config.toml
n_head = 4
n_kv_head = 4
head_dim = 32
norm_eps = 1e-06
bias = "none"
tie_embeddings = true
init_std_qkv = 0.0469
lr_head = 0.0139
steps = 5610
Each number is 500 + 50 x the weight over the matrix's rms, rounded and kept within 0 to 999. Layers, rows and columns count from 0. Numbers have three digits each.

# q: layer 2 attention query, 128x128, rms 0.101, rows 0-31, columns 0-127
# k: layer 2 attention key, 128x128, rms 0.0985, rows 0-31, columns 0-127
# v: layer 2 attention value, 128x128, rms 0.105, rows 0-20, columns 0-127
# o: layer 2 attention output (transposed), 128x128, rms 0.0977, rows 0-19, columns 0-127
q0:499520520487516576545511498514593525504459484501572518505526541537475466464512515505488478486569478510469534590467514503445488551486564484468526500498528473532505457555551519466532471475514514522489546445524463511488479442496454477490487536478532488477523585489534474439459469525468591480461482451554474502526476497489515479505567460449490543535460505502425504486560474518538486489548
k0:476479564516446434506453577429495494558453443499483550457516502568547494485548466440474549456468472503498481580501477493518459517507492455450495561530417469480468527494530571530412507564493563502483522530514487474496446534507546571523491533499526498486484543547517433528534554524478579556532446421472382585482464580503433574535518499493469453552521475526452487521452524453494467561537
q1:498441535546526477538515504523478481532470480561388570492511475512500517450438491499520515507503455488457504540437447474474474525540464451519501534449477467514480430490536527469539495474505417466472515474514500434488480479562488428566497504480520501538518494562461533515528434487475532490503473479494520548473554483494498482474522465487514502482537477514504475443551561508466505571509
k1:497414496429463467497480514456478491523470511439594502477482530509540444543503510517433531398427533525537500479510498509529540531459439491391524504461521533441575511436485539503502463504480544546488502484470458568485550502503556577383468519524490501502474465576502469432471511517510466512535474461541452496484536516475466505506475520500493445512468535514474452505522542479526489524560
q2:519472508484452488495399442533504524482527451481429540486514405422570516516493438450501529532459454512522570539501547466497483539489466455611500531453490528517492556572489532507522513558491480518537460508557515460496577552528562423508516535534428559516474478516501501482553455478482412471514559479415549452495457459548533458500441537456523467451540493525528545541502485486508477525404
k2:539422436480508545472542528437515498524498514477563559494482523541447515471528511570475564429565545482570445507457468452480543486544473476425547528603474511400511498423466495503524519476525525489461517500449498498450476441534500530504457510494600492521443472557478493478484478529551532467468464546504454480449553514482432538470532455494469496511469475547456507469477525513493528547512
q3:520411476539506544475481483511509507545507438519530528474493460463521533557487434524516529443491513499523526486451594478486568444533473416511506528602486530459542480499481510509530543529509519489533448492474523460475491489570486501531525509508561434596476481554448539545539441519549500517515501521490488508486494464528491520516548565533494440530537431506462539473557561484464512498524
k3:418576547500472521530466524486553531514477494485456473474533501523531503484566515458512409569476472545395431490563520567495375544537496489582469485540522462548473502553530565479440471609497495469463551555542473480465425494458494519579486506520492531453510480490482463519526603453479497538490537416490465529465493544480528521497472450495485514479465526491505504527469456527489472447486
q4:537515499431528464497502512538510465490504534489472493526506503466535484527472460501473469471486537517487528440458500494541494450532466498480490462495555541582481517521479491439501485497439512517502485489450530457525521505507480496462484482457465498538469482448517514487446521518519481471540470488477531455557481466524476501513459516525442435528462496477506471532467517504466507479453
k4:501563497484547502465485464561523500455533498516479555497469486500496579494561518480484458553505542490519548470495446548436492513491632515469544477490422473460450540565528509518461444533446514482508494569455486458519417449476318450576476409454444567504541492424482518600502449486509513450487455519525508476458599525512511494388556460510471500486494521512538489467447438452522505456501
q5:491461515501485504486463496516408458556438452447464537484449517510546476526455482516486495509487477481519485492504497461527487558506489495574480445508474503469541464523507457496471551555441515482469518502497452460480458543561510476495523457542600448553499477522472547481533507472508484505485513544445497522500472510496516471420476531496460505511535498467507511481530493443440451547526
k5:497551451577514489514488477491559522425598501583474590547518515449405590542413464533532485550435474514493502381534514552478571422561555555506447579452554543515454515544466455496443467477444436480534522510465552531578533489489456513524439509523476499574511521421524532565517549521529450485499557548462526518492497450494531455519458454472551424468520487500634522499454533556540545402429
q6:543426522518514468562471496555432447524450601478403521536455537399521556572349465617481499506492516505490487443473532468610563417608430486562436488572611486562553578429461536490456537505420491460482520501484512506525446523530456440456474496468503410576511470460437556590536511471486383529445512524379517520586431405515528517516429539535459426479491483495554430519502538476399504397472
k6:460556476555534546542437492518567486506533449573491524486462501527509511565436459520459476484441517478476501393506454521495440544493509546482483492457517511474504590482506450508456431566445497492527500523506512491574560541524377492510475492551336516510516468516585558521517598521464495472525536383440512495490514522536542575476475442553485482501514497492475589519515436540463493435512
q7:493494520514514503513498458515379478527465510485500515522466434481517489495486450509540547514435481493526432439508504468474477555523438422589450513514461509473513453499504482495491585510494477461406532484484512415453518548588488471533518515513580377585468478576471545558569501486520512510463475571509517599535502482506479410446524507530461481516581547451492501450554559489516488492493
k7:543569508514542471534460503516529483479523465514511498467456489460526520509457469443481418457532507499495507492504477554528522507454578600450482459431564531513520570507447488505448500513453497477567513470491501530570518485485416513493493533530420505470557503514506490547522544488494483489546478450462483506540456434518498521465498495529435493496490507520394516512548527516479541503517
q8:527431506510528491525420475520456476568501526533388517514471460420531492564432421548478465505472450531451483439530476533601535496537510532484421492511517508518509538526480491472460508523360450459501537454501508475509449509553434449479505509529497377653472500543411569493563470478495437531528524473470542579537426487496535513480441502505480405505541539507570518495549599448376466484513
k8:549603495527513513553489479538598487434448452519480534449471481463573539549417494503510448524487487505490474454456469540509494545544515610530483502424569477537559585461480428505410450504474484504554493532484504519620545482483467520553517487516362517504542478497628516601505552499459500529511488492423519494507471480533530548476500453579462477516528467463459504534521516582512539399485
q9:447514497490476522456519530450431578494522448501612459490509410594455451420647495402492522529534494524465523569534507520461478514406502421455543487504409515406387439589528493508560491490530513512434519525505499462368472493540496525481485530524546538505455553535430484417526515522558595495545441512613467464458538545490502473500519495479528539482464538524376561449496534513581508615515
k9:548448482453493469486502486469531537474397508419521485470507494501540480466590521477506522532456483528575478554517555493439445491506514483483544517543477477498540426529521582512543453460559512506479481485492439500450501487456630480465517511451617491486481546483490412448478394460522464487507420548584475470482459536508435453533572506484479470544441517499562460492499551457543518547473
q10:475437508479503421423410452474474500543489553511407509503508517543496519539470487397504541495512545578439492520428513483608466510496542424448524567371334501613485414598376420415506470555415449659456431502546490436499523486483449566537505480545544381512540500439559553535563535473459428459440482489471473468621498537476454497525526516594585540547514543582533483494452568502427481407464
k10:543575496533536574521545525545462499506500431462571430469500484454466507440579549509534452509465452424520499430500453501404526404511495602499532437651603531454566583363607626514493519457649501367597603511457487536462432509535509445520510548441509553432489469562437447547448456554509584541539527523573435581455525453576565497493501494448396415414536496440454551467520482493541497529506
q11:543557499532565505482482496534438519548490465489478406489510454482434536445563585379551454505463497474497492404433426515469484396530531573461588474564464535565579539401558626422464501484646465504582585489484454487447443478550518474589497536461564443429479445534458470601486490550439556538467519539550367584543518477607522491490527511544416394440576547513487560460480519509524509465464
k11:470502486485466550545547531496554470448518498490577563514502537504550454517489419659460503515532467457507514558595561487438526549484459489543412476522633474400453530491515445620532522462441553413495481501479551538545525524461516483431500458504449612534497553501498485418466499518595487457556506470499615481373536499440484521497436462388522553476412430426539451543537444487538486579533
q12:490507431605466478509543641596567528500518499500525506469551466453594489482507447423528519568520537393434488515469370519499508516508494558559494524421515543469569573503475373553522427453503556627522438446396541505557483425499547597389589532471444435522424367500437530544439443495509476454442541481512460556550439461528508532596516565450533570516486511481425531392455529483535543502509
k12:511495542419531539463449362428440490483487486502449499541452553567399514504496546552479450413487468566549527477525607471493468476507519448445514492576515466540437438495521584483477569567502433386487565567606457484432517542498453417606427470560536522478575615507570478436539573497483530546554481519484528451442548556440509482419481442512445447491518483570577477638543455525468457492481
q13:492470444463515582398439417569496565393528492530491472510422595555392491459487533461508502355575519373487529472528528455534493473554474509476538521571596519508516508482482394704484523560493440513560510563500470506495493508479462485507520526606480406460476467471518500436474517472480540537484496519496507456526480557413477554550490551424408541524517467661491539595486476480359530487435
k13:500531573505495408616557572407469414613459508491491535502575414449587514558507484557481484631404470650521471525485504522450521523431550471505467490444380486495459455510524624266501492457508553456428501454530510500481537510497506471542454473386524601540539556535507488518540479523508460466536506489510491527461558448598537429439491443577578420490494526334524457435542524515619443504568
q14:563420378437497381428556543500554544520502440453474472559479503522448489489500528413500515535500428604545523468544433466542523461543508438427483470497537509558489482371533592514523442446461610596422517573526527568534506474393467472479570453510505476462440497460557395497536467421432514558513513559553507478402558519503409506543493532562532478460473439412487503538457460580544474574560
k14:558396380438497372422553540486545536516492461449495473568507520522432501502501511417498494542489454607555512461544442491557502433551516448415474467516539515546487474363547614501541451461442609609428512550512531584513531481400459462445589466495518449452438520456556378470550460409428489577511498515554506468413534521508390527557469551556518461484469443400517493532445446592543465569570
q15:530584548442504458445471618609512469449523565466454461425429507506496509423542523513518521475520488478494577456527523389394527540444541418521496589477483462522533574399450471525477545492636660458512460565552499444589462460463473611555403542640515532488498413421489523527608480544506478547550484476452506564431515485494549457483500475540538435449483468486464559538610492335502519446494
k15:455427474553492550562546396404488520568493434519531534561583510486516495570464471496477485498466525519517413536467495609585497489551472581472513421508506524471477438608533514471493458523360316537513540428442489547404532538535523398450575457350526444503505566585501478483393505459500525451445503510530489444589491520512469556514502520436472564544522548532525452466407529669500488530492
q16:471476459544546607557479520489530498500490397622516488496438525501506531485483540376524552570429485404615495507539596568481566513514556460549456513510554518549501460530474520396521543516450542538439481398462495500498564515446460467437417456531507546520594504396463499481457417535461562517615483503559483374535504495542486624482599632534434441561482481511488536462574522378479441529486
k16:473482451560553626559474531483528497495500375636527491499436504506501539486488533370526539567446495394632474502543595569465559511516564478552468495528554518549510435529480518376534556510454557544434459410464485494506559532449474475451409467538498531535585501413465517482471386533457566512624470507570484370536486510565467634485604639532431442563470476497478524457553548364470450526484
q17:470562421409568452547444517531541518514479436534462455521517496463528542542430454508533599498493521392538530492620505349513474532499580464396538475540408494445507545469472469503551528446474479502464497478627534445547490538515541469564559378448488437576458523571455490536622499484603587499494489512555520521606565564410473446505501528440409670548646535366523482504409495417452485581507
k17:535442580593432545437549473457453487497517567468533545485467502540464464466554555494466396474510479607457468491394498654497542462494437523611466521463591495547504451537528544516455470559518509502544497517369472552444513449475466531432445607546512539429554485427546500483373504503392414519507506482430481459396434438585518541493516473554572336452351466639463524506584496578528506421488
q18:459529412469517519456402505503467452530475651647501479527417485508533368438512552503521503578545545549495438441555516526474558473528456502457458476494441521396544449429632487498478413549502468503442515488462578595566518484599505562452437545588562544566495486540471519520530446526496408457444462501510470537532451571503423559477496424494509449514540561452555441495421429473426514518540
k18:454525421474503540450394520488477455517481628645522475525415483524537355425512532494509514567551528531522437467559513524458558503521436496462459498489442513389557463430633483492474420549506481520437506501458586574560516495590509573437439549595557538561481487553478514510512443519498414441447465507542469531531457574511414551487505426494495455520537551453553444496409440455436528519534
q19:627572571545604601514571483483543466465512526610454622506547469578411548587511498533493500469613413505471527557482457548455594428443542556469620539499621585384513408522558498429540564415436543528467493449464542555481500468536494477548494414587519399414427479502535517522537541517562417524517499484487507505511507601454457496517449463548488475531458482509408515535404541511438491579402
k19:371435417459377391477434513508453537555487455390555371501458527406591463425493498467501500516389575495534476448523542447531430561552477447526381469494366428624485591479436488556461433581561447480557513534536448439517501538452514507460496576421499576587557510502470484481463462469430586478482518522510489498482501407540542490471556540449519531453537524502596478479566468492550508421588
q20:510635546526437421438489511473499563488492496449481535420397474392480496560468601559498445478590463459595476532579540495528523587438559536506538386450428485398482471549507461535505431509457538507549554486506555512429432469485507484522439538515544426523499420472556362478519603472439546556524542487403505399509539421455568573480459527516423400622560476494489511427400442461534533542503
k20:482374455457556589572483486523485445506503488553525480590608536610532500439530396465506561507406537528409534459433459494446480396560453482493463606573580518597518532452489538462486569496541458482450440503488442490557559539526499513489552452478487556480513591517451634519483389525571448445477498512605495609493469587524431427530537477458561593384442535491527486585592545513461453483491
q21:477471451467586472598495466498550559444490528507455582456447335581498546404490450490493460584530462531559416502470542606575539555602545603538470472416505471403434446493473524555497513511486385538530529518563477519465425547480478546565457600442531399524470510537462501434518393509624508500494489491536570500416392453478468508523502465601520462462522400465463559447560399507535540408437
k21:529526544517422527400509531503446425555504467489534408550557665395488451592505551499505525423453540475436571513520442397426456444392441370452526531599492517605573542514531470416493467487519617462460471478426520488541561438520524475438548393557470592473535500472544493565483614490350500494503494497461421503572590553528534502481506536404487547523469610533527448549435600495484464604567
q22:559514455591519512549571534413519509494539414394476533558508387532495451523555533523512498449466442497554571502593493462545505470405461520558470539476405501595534407485412474547494510568459450509329480474480457505433548501522460492362522562543455520586503484543578537515505508440525451482482532520622463550489460585505536463564581447582324426373516528476470449534519448388513487538480
k22:447485543402479487437408468592468511512475587617528477437490611463510551478445471479489491558526545516434413505408504540450501524616544467431542467546590494413466599525597522446510480422532542498680511524524548491558465493465543512650490432456526472406487522465417449469487501558478551510510474472384534441500560419482466536427430580416708582640470456523539535466474537623491505465524
q23:487507594577474478505468463634463456533521490511464534441438507572465480473558527551531556441490362553524505461423421465576403438530489575423519522535463488561531455530473492514549418546439484486496508627498461546541560544439529563359574521489514562406561567420444463528458426424528589443533495502550533551567527545551518406499463473482519532561464447497510401446425568422546447543487
k23:490494592582472490507490478619460457548531482524477522439450502562473478469565515562528551448503382544525499470428435462559398422532509576428511508533465514536530458527458483507558430542438484486495507629490466543519542547448522558367578518484536530412542571445443470517460434424534598446525496498562534556579531544552528422498474471466509511554463451490529403451422588419526448554467
q24:560463524502480503430527525510503567543538492433506447484516536490556401507549472539495468520529400471613435628491536518445610561536545467546616586450486509482545434498526451499577496521561540553499457531498456429425507478508551543569545497472495460411494486592540424356412471486475499443522498485544419515430561573468491414505574513436548470547491490546498474519480523431490445547457
k24:568417517477479467416501525502483552589507529422507439496545568487564355522566452564470457489526439452630418646487545525450619532546552450525628586485453529466551423484548472481579499558553542553510444528486442419397509505501579536552551482433535451386472488604511400295381419481469463442517524454581387530435575578466481417510530517389545453543506496559571476520465503377472395558428
q25:434570446606529554512504519558485492506463580505498537505541458610479478483459508523534565472515397515497566560528493425528483457634515447612554489423447384630448560514586551496478491492536469490533480473573497521466553532438525363446473474525396588463483351501493504444433497522471411469526503483450496529518496564477571472457550608504543455518495464540607468513416465491493510524508
k25:423599430609539542534486506542485487499446594512471532505533450611465498479461503520519553475497407531490553555533499429534462457634524460594526482421467401631447554522575524498464489484521465494535497457566506515481565506447498364473448489538400559469504366496492506461436494510477404488529502503427511533530490556471564456459522587490550450524509458520614470514423444521508520511525
q26:662539549476479568514439494614509568501497511478641460533481436511438449544493568544525544524469596540621536429613381615453497514516509452456390499568457559520438510473498486521506491481499507543590492455513548453561539515547511560526466584511511515416563498529489427471467500419616479462378489505367560499562422541512469408452525554532440509471534458469534564447530531478516478509502
k26:334473441527526434487547490389492422500506498510332540458504580496534568458512418447477445456511405441371450565376651370560482503489471566565606497427551417468570505534502512487500494510502492442420517552478458563443462481457481438455532417485470487599431505469512583545555511575380522559633503464637444500424592450487539600548469423485561491542478552540486447549480459535482525488470
q27:474586473428459571532447562473551541461434440437553626413519449595590481458554457423500467478470528447514518503529430546446404534463485506474592534505464478420492482524559496469415449599565536517534506466524461456351499496407482529518520496558539515481478537573590502486557462493463580531519417464516502506465542534513450494538493477503546575520536524470481504482484468492616456453515
k27:487565464391449539533441540456536485497434498437481584469521525599528443454500533485501499486477530474524521498529442498503494489499499481432574490545506521493540456478531544477464489564566536507529508407520453453358512470453549475491514419533680540478493530515547473471516419470455534575506452531474521514522546560473450502533458508406481609525533534483492426503433428432587434535531
q28:579591451491466488522453478487654636565495479461650491534534617449475479496463485491544434452499461607471417481447596510363423419542475484557550503497521497466394487571433507475507467434507529446436567484478547597517483495547515529504575575512459541507508521490537557515580475528455476528569497526419496624556566492524444499462547534560517582454470495551385458489411489399427531513416
k28:578585450484466485510454476489648647567496492466639498543529633446469480506463488487550443460498460596450415484438603516366421416541467487560552499500512491479393492572422506477517453433520526440437571478470533603519488495529525536500586564497444547488492523484532550516577467520460494523572492536445496615557573496522453512457560546558529600460469503547420476490432482397428505508415
q29:461425464517377599541497479575492496511501492483479471463563553417508579469480508556508445569507528497542427470525526443467562446564519489499425461506429548534566585484541475445544507511486444575442436483481553536454521494533496474518402441588507458544322429590578478527582503444539560463470534497600577587433570507504515437419489472582482442596286504552415433535513528517556464521499
k29:542577530477613416459525522426505487513488517512508543527431438560492420535519487456495556437497468517480580542485487561537469544429480514500576542495554434456430418516473506538444490489509558424550562510508463468545478499468513518485597561424475533462666572428432512493418495552459447548542451495405425422549420499501487540583494527445527546401699482447571580464483467503448547483503
q30:595545548447536468498498539418521511470476534433461464497575473436532600406527451544504622454461454491486384442438505471571505545453510508425476388479544525499422512476447392516498398544517455509632424428409470610443499416494526485530508488476566537492506455434410378478488524522484509549496491515441504677426428577495462569517517544522468566469498558518522483508585429436456505406583
k30:384460464546472529494486457586472481523547478585504541492391535555454401582468566455498392534538556512504627546568500521425467464541491497594515616525462485488585503517549610495500594438489543489385589565586523392577472570513476522475477515540442455527520544549578635536523483479511487480494500500541493308576586415502539428489478463504535437534507432485522516494422558584535506584414
q31:531485518552552468482619527538540385529515566479623428518544534541563540456488541534601485496494569496558562546455516466498462468453522425443550433534502519419471427458492530478455545555420415582463635552527475486510604529519475517534508437574522476471557418610462531469530450565465546431562479531461481518521468527487508627448524504445635558423389439527457487503503543537583486529452
k31:536470523558560471481623527542517375528513580475627428506541522529573547464479557546591496495513571498574564536464510464508464469455549432435557431526496516401468430469496520477451540555412398584481638551519479488508601534516493528539513434571506472484551420626441524478530485566448557419564473512465472514524465522499513627431561518439642542445394436537461499498504543545558496540462
v0:467555401546458470396470400414593578520484551532484447372462590547576396549459434544541508479530556486451371562485450448501518444550412553546547406505443517366430497559592363500458571458431518537466522477507523495544495417421535528538452529388486527512526546531525558527593485434396485454504522494456536444515501454507652580561539573425544536436445573505495565533507566539447550434467
o0:443555395511434439424495391445613579484415516556518436401441619494544362570479443527520503478506559461466365564455495464510481508503499522503574422500401539372448513539584407477470585453440515583481532471502496473514472429449562534507432520364531509477501518521526536538569461394384484436556604514494516445514491445498603568570504564463555528419453560536505563525504544532451565444462
v1:476454363421395515567585442540576491531493507554493451545562423534538477486483428408481443464565571599421545527540492407489548565607438508466443551462588446544540426569489407377504525483432433407563373552539474445487545449526488531478563524390516480501611544440439497532499426518470471513455451494531444502478458455487413471425572446506497568520469437497532526489546531564497558501475
o1:493482374448350517593560475539613480505469535545472477536553440521559434467481494408478461455513588635459541526488499414508523498571422559440463502535566497555525439579485482387511522502455434408532382571534457401457546463518571540470539532415516529510543509428440492523472452447444430482455515515532428516481478471508414431420542434510476556497497475524482503498529516547532550503505
v2:502476508547582473487557506481564497431470415547438486453537525532468475475431431507517454581503582425573571520564565422490493459507518507575515457442422524535622467581604473462538422466480539519467390551441490484509471544540450473556421541516489557508492519477552428490558567473477423559371483520574540479558580493540449498415488478433518582367660500513428452541492528448404455551544
o2:488516509552618467479561545476565520510475407490430457448546580523485471481389425507512482533554637383584606508583582447492557495447493479551522491485422493550607458579636509436537425465473592518490376519450514469506495548551529470522392524505486523458488521458568469492543572446480393510386538505565552504550535477521452517405470483429532564352647520529489467571528502451448432535507
v3:550412549575397387497465493459563523488455518519401498494500550477428573505435525414500469485514468498494464579446484453483565576452535468446502454496510453569449485547540448552531471616454404457510468520496431609548512444460491617474474470564519488575508578483461496506387592442596488468600484503488553546468497399404482580448543489456532574468530616468556577518450498483474486591446
o3:546432526554353414524498500445555570453625513472417509492478531479446579498419487422507497511518416489512482531479472486452511506474488463486488441506539478558434502545529457561540488627489422484564449533519463608579541474470531623469503420555472517560513611482492476525396610470572515439587497498517572556518518409440484528431513501476504566459495619509488537514433502481477516566472
v4:434485423520482542520520565592573572432493460449550444472465557583376637394464511558430498498450556399404340423550467520509547506445502576447369462482581485424429577549416503510510545490428488520490444508432539381475484507510477515489493455420523545525510556538521533547549423593548502459487464519513524521468531610553486577511543469478593414382518530518498537458466515411616521481580
o4:449482392494463528475513547550541563473450444433509439479504499587398627366476530539424520500446552450427307473566460521504552504508499508439368447412578449424437523518405468491538520462430473584512458517448579343476491480531522521499504498403530577582538544530523533507531444580531519526480539498498513575439502600546456515481538433482599431390435535539521481440442496432555520483602
v5:511471453449442523406592607542375407478505497423468477427417503498464540466516455391431609557538500594494496475586522533504533523583536563608539483513472454517503457531420488525533536443528571588496639544561534603458545444593456537452539397549449493500557466375512591538454548482491454461482483521427458494473534616557461634584454431459398522428523621516494560550491603567500489531546
o5:510500445501444494389570639556435403538558493436476485463397488490461556454473495367464535514552525596472503495575443512488494502611488558581545474487470480545532477513399477504511531449557541614474625532560550591465526466582511515456520403515483484503538475405523550530446528489469460491514521500393452467464573616536467552633389413478420506418504590504491560574546595570504465473559
v6:489524403528430380516521558563511496501490525526526497415332494513409449436513460529468498408443521510469506504454532421423487524526555430418556466511529521524472537398497509473464424415476413560491422488588531448483537603621523473495407502500519498433514438497518547540462453525557483574511479568496630494585570511446515522572530563505511499633489414497465503537538496534502536485482
o6:483555414532393387506513564546544495489497537532472479425352455552421434431493502513445509459417495522527515442447510460447456521528516455413562518537503495510451530390485498481520420387474413555491415510593518466512515573605425490550464544549483547501543437477548553532470410513591496567455480602538612537538464555489541511592561540493537493607524428496437462538507481527547532497460
v7:412451470367520438499580488350514485468531512487510539449442426549495544466514436506456486437540513457604400531404524479584445448461446518468516583454503474545578547593515545517509551476487548584527459610533573475502454494425578501456523514503469495462501523497469570496467445632400455531579472493464525523537477472603576546508567474603395550581499517606504471576492466520498411510404
o7:431470464364517412536541512382514458476406496484516575432431466551496539495541447498406465444488546464610398495377540503573464473477450520439561607492481465538604534602510542519541564484507525577500446597512560501459409476457510504491518498520498472470507490498482541492449455605395492497578453441445529557499456480592557556500608480584378534586530540582542517535531539514532430480393
v8:507498499405634450511449446529515472481489414480547530480536549460475422522442497459564414480450441495432477548519488551564544462548530557525492488488567441523480495498476481517386450614519465566519433502424440601428462523510497451543486564477491447506419448508487455553553524528567396431577527541575470511463474621529474467397528603411510507573398531630540490562426552564622396478493
o8:454499497378630445498466430532484483520562437495516537464524548484467416558432508459583482446415413497467470603533495566579544448545500544522482508414561437516480495485500474498448446590549473554509432502416435601433483514518459455602528523469484479490452415503480497548561575502570392505522537552519436518443504601524475467384567611408512497597373552565514512535465516529593404489518
v9:476476524464566489397424654403546593546490628535551503551520448420444475475462372499615487511449566444471470522441524438507316526623529538504449522448497520482438560534424426537474438582567524429521474516547536421444586493547551471514570505449451487510545465457462506507538494525510574516490493475513432492558456463566458582592515473482525524574516642418455543552433538488510511595591
o9:468531518439617465449416653433557599484449614508554531532515468420437497456478382516576509467475593414498477552439472449553386474603521614476463502463429551490445526510409464548503441592548491418528490530538503436422546466562548482529549481444505501515505441467443485504536509479488542538514515474517426480576458442558427583620521507466539526555548638402521571511478519506501488590591
v10:512475631455470539441575508468446565509507412472491578517496454548511437541480530526439416426542441387487463459627530444513463589478403507408445524401546540598497484418582427392455560486501485694439467438533561598516502485571532435533530504483516489572531494527468524470574484452621500612407492483499408492507430546510562589472464524404466535530471457397410521433498454456425479474601
o10:511489635469466511531501556484499537422423469464548509581454445500520436541515464500403470490429474441534489425502503409433453531481433511442469508536521606543517469485592478448432593530491480608381496526523575539466483530553493441530459468483496466550478439525438492494542473444679486409371366522602448454506465560506566577453482550421366495527471460469524484452420482480467526519627
v11:418559455446508371551472458592382529401516548577540426361518478549503577619529561474600426469487562391485499500536494522507437540458489464519555521515479514437535557389382475570510445460526566543515355570537504525401519516510516420484503519434436585541576426572411606444509479605506547521549489503516493465444501533486475546499420688614483571422581552415488576556385590528447441521509
o11:408539503474507335542469471570428498425425504531515425377531506542517589643535497481575461531478544367476500515546514498463461488468501478487535521502484485409522511406331467564491452472542543532528361556544451504419503485514487451509500494426520532522516461568404599472485433625494580482539520543551487486463443533471478512517404654606425541451589525422457555547409542525399466502501
v12:516517525371432480434446516438533547512468426456464444463441498488481509564565510518500549530515595415427522518523509458516523443440542538516495543484496482527475534492445566512478538481618548590508450433497461408619541390519470500470410581561591481594481483504411354550550548417485497446491474447578641502471519471436457466579461635501361444483549403567544532473448477468461513518599
o12:520535483411415488421463502429490575513608447472481500403449499520486538552562583484540545472475573409476513561545505501577532469481482551478517526434489468554493547472517520504532490448612550548502472491467493425599537370495474512519437565557463544577490477429441375557566604401486500518474455434504611530464556456428432419572543635490398492467513408506547528450511469466490542515607
v13:545504551504552474530458477409493417508454418550489486619401519545522503485423585424447524504472580597562401491538496307517516474461552531454484467504506511520490499525359470544495507364457502474471486433602583434491575501556581425468496433499560437541535472623438411428511506550525571393525482516528532506546532475513510517471540547458487492464470553549560453570528545437476504648529
o13:546507571515535509453471484397461419434610439519472476593460519570572456529440579448479518497474566656536386441541480343471494468473540512473481488507531519533491532488360473492535500431427485479497478454594594407524528499569490406541533398531498479519511477596472443470514523595547627407510414482533532502530494514542575500458569545449475521472509587508476462604498469481462512603458
v14:480543570442569563447515524494490445416509492518508459512436473487497488538512596500557533568543539469575575491535556508515456501555537399403595522541501482470468477506522434477501514454527377462529436503475581473459483406427407427619541447499470512531633500416471535424497439442584550446549487512514570455546527516508494529418508408480492505589526582570515523412471545593462520498451
o14:482541554469592607416569550499482463481495480446441479520447432464511473542491607525576437494628526432513541491629501537496515530538459456402513509556524455503479462494555514482513547470526403494538446449540560496424572481439524432500508458455452562549589520446466530417473433457527579486617635500452559429585529517457471457438480393456524552573551565587514550462494530534451486434495
v15:610536436433500557500454444456544576375469549548432395427588544447492548523432535450460516454443533491540464519550447473525472479510565471526542519557481497561431551462561579404432533499506529474487563531396408596443541403517536431495411444553503486546522439557455574376562583606565504594489495446479480503612444465517489438480423339515483496537531446585469569544505551603497500524481
o15:562509455451530507501467462447532616393470546564484386423573563458471607518477541483455541430465499492532482504528451445484470446514552473546562508505442489525468519443586571388408524513540532499480560521368366576414464403542490435519422428509517495554527429555436547377567548624588521582495492496484459539593441457499512433455398321504481518526513468631504519531526546620482522543463
v16:533429449443676460539491504491479561542477469444468570519386552509474437434525552542513566464528451527453472515495599448430508469457451542429545507501476481458571517602395469363542551509416577471541573494460406570528453515423523426509591568518424572503504630519550485560439601478546506584492523538478520511492552428393369465616432509503494422459594607470479516528472494495516574539507
o16:566449433459692445563481518503476584496598471444503522488416530526487414409543537491528571490507445560455486496503579475451507475478415511422534513482520516477571469603407477350530540501400621494496588513466425553476477510404477457507579546525456567495535653501582516561467584481522519532473510554530522516476551413378405479619448492486500452461554622487535479538428447556473601543503
v17:427436532401594474551381556505514491484472476418497530591378422486447472548456445493371547442470529613562496586581501591431532482523439471625542432508546554516398546565479457491557398539427516549414500477504439335489491457500499484469548452517532482518548547492556576476461491508541506617522526552519464444475559452480565494535510540386568511454578376502488561495518521617457431532528
o17:398493538442617506536409538481530470445482525388489496564385436481458461534463481507344528457527518653534486595542516632418503459502472456550533453498544512526388530566466471482576422562402522565426476491522416385481519458487485500484541490501458502520520521478556534446441513515526474570516449528538492387472517426496575485542493562408572506452559362486418551516486493646476428539542
v18:495537575482482447502429472449550540637507440534421565484410473512551639601473496462565505627600552477568430481539564569475407497500562484395562574545387460462305512406537534374456443521380502471557594510449594544468553583426470363468545418415499538527509590549466477571407522501513477513455520508542418485380472554616529462491497455532490569464567439491514486567510466529501589493498
o18:522517557491502423484465489482523529634451435537430535527410498430528650578466469474524482589591582479528432448547546571464521534474563515392521560539441497475282485426531516390432442523409545481554571485462558558464550557441588411471509415375520490481510578564427483574430494469493456521531652461521451491407493518587493441539535448548500542501567433517530455541505503519519556510488
v19:444520443482449412511463517483568512510534537469556464512595396474434502512459422544464448571501438540390452467430569467576528514433542512519579542517500552474531511433427433394567544487571474441539447477390562549488540547525600584427428527517528524579560565498528438428591553415508514439528541564465447493457529513624581491543413481487475573523538528507496517438595585476429417500424
o19:449509481496440389502452525492529534525535512475559452506646414468464501549469433527509466535569420556454450472422594496514513528439534520515546586557500468490525504436418457418545500444511461453512465497346570551506523515529422567504491537527475490584528533526494441436593518446524531469525394526461474474423556527663582547547430486458455520500528552466489505445574517522448427549410
v20:454441499447484515524494532482439533486479481581539403520460580434534403555528535420579414500438407359422484526473393526515515533535532399519542514542461435440460399530484546598471604514378511557477421521458562378501476560545459568492589478534504523492593435390502437550456556523545580619521520575439524506490500447522518419608487461500473514464497494472506461454480518460566484506451